Weights of a small transformer language model.
Size: 11 layers, width 64, 2 heads of 32, MLP 192 SwiGLU, 1.64M parameters.
Training: 123M tokens, 14991 steps.
Each number is 128 + 32 x the weight over its row's rms, rounded and kept within 0 to 255. Layers, rows and columns count from 0. Numbers have three digits each. The size before them is the row's rms in percent of the matrix's.

# layer 8 MLP up, 192x64, rms 0.611, rows 105-191, columns 0-63
085:171113163115088095167166154155133112111163088102117124091138162102103096138177158086111189120107092118132140133113199123131163148101132162102220190126137144143140139094181125081072082105119118
107:096107117151152149044097100118183173145159109102099143133171162102082114142117113065167146092078076108178095122157135118143116141121150186119148156102143135141075133130139153067152109165182176
100:132125114119134089166062158112181168102077158173082136095140204170141126122124169101143123081154164125122116136099170163128087128096156147125184121111166115068141166122095133077145181152118177
092:150137146082111190147183140153137096157097052179131126103119149133094116193081117174111115127132097121152141136090067142083122083052163107128141114138103086173150097162115139092109101090098121
101:085128135121143161074097182133094100106171119098141145135167112126179083131087131130158188125140101150072111123017123152158133188152130202114142183132110093123147135132097141160142141118116153
098:184120134154109108098143066200132126095149144113124124170131141106106136078190169106074117128104206122138143094146150132093143101115132086133083164153168106074181078140123112086109131153106072
113:146192132143148131130144121130133107136121066108097104174177176089121088125099118123120061066110102142053144146090114127106143185130166081084174161154175103164129175147125162182109127130153110
094:135126104075112147222133147134171122143108087158164113118116134145131178120150073124146159159119108073102042157099099102068138098097151167154108082150149111131083152081131086149118124128078137
087:153124174086161064086162133184160092138141154110108114149143154118154150117132124101109173099157111139122068140125133099063076134092094154153188083167188109110077100167132127165081120136169151
090:145176142144098131152132159135100130084146127065152150084096090138124060123089153173117094115099171155107175127170060114175143169158182122105106141140125079131121094121133124128114175070073077
098:120130119124103168117125164101101138125121145148129133139103121155151129110107109103110124112094098076077087153179101185216116125153106146113150202134092088137134094161143160100038126186065109
109:166101138148129161184073103115069132140095086119141186160126095090097147095133173167124145098123136115102118214111153115179141158158109099143148113090143165107113116145107080156121120077094049
112:092155072159141146112118133195149142122121116178119156160113132046132119181163148221113058066110140157148119101099127094095133103138124133134146162087191114124093106121119094100111131095111107
090:169098141066123048115145145174123059068069158099142130120154121155155118125125118105200122118132065100109179137144150124115088125133081092159179170130139101083127123137150110125173101151104152
101:122119105151121137148083152117166118131169146136149190149146149187120137100151078094134173170142207131153195206130108121092172153165114125166118143163081092155125106130140115180130088154109076
091:065145088141146143102070138068150152149117148115157095110206128069136088132085136156191108157150183097130161176150147111112112139125161082119173099084136174100119097085163144130102160134135159
107:156126121064161144111118076126143069116136135160125144107133173175128104169115109042160212154063135136097126181124107105118137102151109104158100125091094105151163104105123143196157140167104139
117:133168088123131121153115119166130071091105111152128175141171125119115119184086173120122101125095040102117177093169118130153131088195152210101171133097124136121133088157120125115103175173104155
109:135101102067133136120120144085166047081141051146154148154155088139141112096137128068145147128151143107137143129102076153128188119115131138153123088134083137130126210123168117122117159164190074
086:137084124096085127114175141137079132151192083099110094168163176123132105121120116092092101153172172081095130138163169085105076120144182128088183180150147106169125112129070083119102127102154126
071:146118105149104121118139123124155152123126132101082143093106197119154190186152156184098125106197092158163126096136097112129140177113132139150111148172090196098053150098096134115100099191107099
114:104187138160146159145077073151098137178096191115145105112119086089127187175135105182165176157118120158129063151112162086168166141118102133158104176131134134097094145115083083115169120148136119
094:120128137052141098130131119156105161116103110177097131130048076115119162092099093206116114100089132169176110092125091136153114109120141134151114128073155112089137183135093141099112212157155120
107:097154145132141153171154173085122126098101099159089096149128130147189106111103197077125130111120183101121083121068139089100153157069131094143151140083194186142099085100130091130136118154083127
092:195128132162070122127152115086141141138084099184132065158139107160048119140116061128111146159115166114119156099139136153106096110079149075088148065122163156126127146145151096172154072111117128
110:158102125160026114147142120100068093074091099169146064127158128167122145136123069156142100120145189111110104140133136198120151134154075125115094103117122131123081116135131107125050112103116137
103:119135087086130089126161090176107100148089182200154135106054127118123155105127112128153123150185115150135119092162203095155168167175103116126115158088144083112069110121139139132094166182134140
103:139112114168110134134102137086079108137103139136127143132189177121147145190076103143100157106169068196148128204115128078128138099130105149136137105158134100154148095092197183080152091095109114
104:195064086122137123127077134124134095116103125153154058177082188165132066150150065094128135101096082213103140127131097118118099135145139138098145128127148110132146150095085122158177114105151133
085:168119109127125087155113095113089092114067110146189105115133106177120088159138168160077150145116177151167093108202135056074109138102154171103107117163170116161144106141163099159173105118154118
091:131164106131145129136112099153111154132113156142114137074082147103140187186126110086102092098162103089108148099161089103127137083104053053205140178087162157099117130135087139133126118089165160
102:117118114118109105068143144133102132145095060131144163116139077119128120134092110112149141095119116095073155117133110133133084183109164184093211141153090152095106124135119201172109131124150224
100:155140126163041126121129131202081118141096038095076149122178139140121094094132121129107087135129164135182129080173127064106080161168099148126109100113132142088153116091105161128134141100125137
083:097096136149068135114061171133089133101110098146092092102152081144149132094181154152141159126102145123161157178144196103091098083124126131092120138140118049069109152131095105125089124126133055
108:150088129115119046126102053084131157149119173093171120145135118104132130168141105119063129153168096112185087122174147095122208160114157122143093134143117115110127125104134072115161129153198106
114:217194134124096115094122127150139110092111125143118063090145103129160100060099119129129144111120109134159124162165146127100150142058083145132135121100062101077149153113125145160082125086111056
089:047159083120094202094112149122099153107084129103099107150110095125115131127157105107110141050138055135153145157146142189123099130186180125132103123183121175163143138152124142115144164080145148
100:133106172140146127177146127088121124129144118132165125119145081126092046157079138211054105112114151147151127181089112165121088087167124100137134131168166157092122149106102084117191145127177143
093:083120036141105159084158104109139176135163121185169173153134137124140130122163142128105063154171159104083126124100203139126186157141111124115170116160147143151094133133132116104165141205132155
115:122093170125156128123090183154103169076126164075164103096116154123126141134115138106109158165111090135149031056143161167155074098145119089143089128150162140121131148126163142106118169106095060
118:087164121151132167137176115182118147186085066196107137116134114122174158126142140135140135073055095117141037172128159092131164177142105135087147153120140163101167117125131137122136152113140174
086:160159115114141087092068133109178124106090126170126117082105119128147097120196117138123109110095104155091153058130184105171176127113162143115144152128173165096085158150154125190113141077160065
102:144097152132161159088120116090090066190125090136123068102167103146074124129102129115170139093111150147099169074134185148097143131169149140116216070128159181145147147144116120100168115097141137
127:125094087157122090124123066109102086109150119107160165128127143131146110111109030079113114176119157131149079126078132149130078170177166113203127150108101147150149069164137181121131126173122146
084:115056120070134070081173125153135115157156090137096161159104141168097167171124125175101123118088113088063123160098139113142152109157130070087152161110169159153118125146191109146070164128126130
090:152128085152114105152094100078105173131093141125091105157143132128070224121086115091118074096094110155140054123146118135119103128121175132143113131093162144151203106137102138185174154153120162
080:161123144118172144161121136119084083153074042131216080136143109194178112113094123179109123141123121138117151126085146099107138144177146168091154135141148162182120158112116077132124176136135096
080:109187068157092078068115116113074095122103101172124096133124125108204136116147145107074121170133138164102131069173111051141161186167117112134111131111116116169142092135149141162148122142102092
085:140118123138100142153032155061115103083127126128171120130117124112101145143112119186099087123136126113112130103173118135145128190113113125159090176077182189129134136136155115205182164076131102
115:098157171115060136082166108160160121065072148105097078115094084154119086101148110077105101123160117084123068120151073137170165093115160113149117104067113116113148124095145178164130119153154124
114:146130108171124162079135103159092143108121110092104046135146169126108150120165122103059057163146110102104075089117060117098161164127141072145124113088129142103111131211131108129127168150130149
084:112155119135166144152106152077178132125118148193120148198156084148175109155124190086073085186137152108106147119128161160162080155150187144168065082126113146134136085115128110117102165131107129
091:089154132157144159106123115188106130140107071104178140079141101136125063125192133150214101181144120155100141133176139137086143116173156101108134122122088152130146099094149182193151093132096156
106:121168139096202118159115132119144103138147131114138100069116152151078161124137120144129126077089144093136123111131157156101140128069102161165191217123104115172096144098112153113061106198162153
094:158141129098102136096109072148107063130156155162111149069175176090091105128099210147129080109103105128175083132142152073096139145090092084171109105121080100086109142088120141153152154144114140
086:151088104127104140127115189108124128101128110097062138134101099116139101192159084219130093073147149128103077149135117135115096116112121054068145075133113147141123188162163140149093149155151134
090:104069140163102156078123149097098132124083143085112088101121102164079155115106133118137118160126093096126107138108103140113089129152135169102058135144135180118124152138110102060203142232114110
082:131094120135082118114150177177076119174101091122112125133128083111102145129038174105102100105143084142166111187126124149074137174089113069156165082129136092135082074154152131100122156137102102
095:096125145117131145148102121109080104062137139083094149092112152119146126174072109133124102106135133133145087140169111142126200123138132149140156122160067075163167149220102061133152163154105186
122:108124114157088132117116127124115115072121200087101136135123078104082130186074146134138122159164113101179114163137092143169140066185152129078149084146081125161158128059123078159130102106100096
108:100213091100095100123111096137167108102083117123098147144146108160122099053153084129114093153124125120133157058129120158144108121121134048092137119091141144176113085151078121066164133131137182
070:172140121090075140130057176122127124159130114145072091101098150136074128088122125093106088108139124143141155127093077143134187119122128119132083093088154128079127131091057095169138163171164060
076:167152161098125140113113161156162174105125150107141139128117162157132112089135133120161124109190096187082109194148166141083110122102182137135152125152116087116137163109169135211194111108089200
118:164203118089095159139114197103127142124087165204086100088135107114092146109142071063150182136125142133128131109117103117065164081141074121160143108107123109090088106109132121084123111092121122
108:123140052100142139087040177132095078097109168148093084136155146122167121126098136128121146126145106114118111143155159114114146169083200186107180140083134135118178092077113147117145098090153121
064:111186102122107206139116168139104132097171111111113094156132146124112115113044139108180147126091109104116035066098101084143155119137090149147183094151129150130099131120143123135097071099124168
073:135116085133146139171150178159109144108124130190168180195117134109071097113139111152192125129148105171080069105125115130142174099098147138098121131108173159144140077176152157073162131139131194
099:129142173136128138201186147093080142171115111122160099103124135084130149158166150143133122095135158123211143157144016122153111172162130121104125150133146092140100179097133186147124145127139166
101:139155105104125128124119128142159118077093096099114132150147099127182057176084162077119142153079083149123179133189098065154157156142183116155139126125173104124098148169122087136141180145083177
085:092186111095131107114106106157100136123163093093052131129171120159133106092158176141100113143148175096079089148134087115113136125077136146133101144103143170133129209113176144125111054118201131
102:116102071139106105130121102120113106127200189159102124133145095178146218124106160151118134165106142171140130199144095132122179172119101148119132128154091073078104104143133128140149076109189097
093:068090144150122132126075142048117146094115131127122128182154145140123077124183046128132126158129180071111164157122064123081127142139125165163116113126143139127059109065140139139138169151141101
079:154087167172093065192112140150125122214132164180150101138121161139102092085152121129081069179142139074119082118194123141191118164135170088110146148121125133110131141111134105158128152130118120
087:129134114104181152129127088142029096122155114156157117168148147120153144098089096152119082165169111133154162141074122138088172137146121101094113154134125102109180102130169110091188152091214144
100:177133148130176127168090119145111118048119072182182113147179136126132162124121101171097103144142199185147123082093100139137106132129128190126104103168120143120132114088134061149143152130135067
133:096131126103130167081118121132165101083149180120067200141121106150069150112121207134157123153134146158105157133112101161117149136100088152094122050150055128163102142177154091102133136125164108
140:098075043106081116096088096084154151125130122093149109088090122118166134124178123115148157120167150082091132138100073115161186116085103155080186110141158141096118124130149143090135102122197157
097:135117110136098130113122195094149141102124125129146175101142081110181144141114124116137103138161142100207127067112160084141173114085127104086132134093109176151110167064081111104095067094118055
165:117112131168127164132094113132123133122118056168105127107212097161098179076098108078115104106091108141131115125210170193093177138115197126111110138103140099156100089138148130102113087140146109
110:112112142112130177174159146102109119130186115116100161112096109095140178122101124073148135080095132194161126083115211121139143073160130179113120109095104196074126112120142108153132159081123182
109:097095133180082142154132198055127136143110151076162126131167144153172069166163129074093079133115134163143121072127115131096127115137125142165099096174130076137151119046146143110089140129100112
108:110135120134104037106120116155165121150184139166165126138126151160176089069107080072135146199151131117146144097190145152093130140117122141083162153120129066123113185071127119133086118101106110
087:177188157069068109128075099163099140152132137147110163175120147134188119098201079110167100155142093128084147128127129145126088128115141129163101160138080144076186122117179159094150148143159131
087:161117145130144105120106150080132103087123160141220104141117076060103119173114132159150142122136125106121164134167045109169170097112151158173101112161117176090083119130154201119103091134116124
075:134103121156137112105146083116086136067133117150096123076090123085187149081145110120207096139065145124141138104181173140134156122071161111162176131130116073108154144085179132154133106096162172
124:124166120171161122161087137113172140115212105169152091124149158189193117120092090076141152131120121079148173110131141159161139110117144147170156078120077140175122160118134158128162151169141196
105:142106145129112147067150174131144096124132080062112129119125127141132139126032145100108226125131099133099156070115099158158132116083095094099155109110182177178162143119123082152131103115138149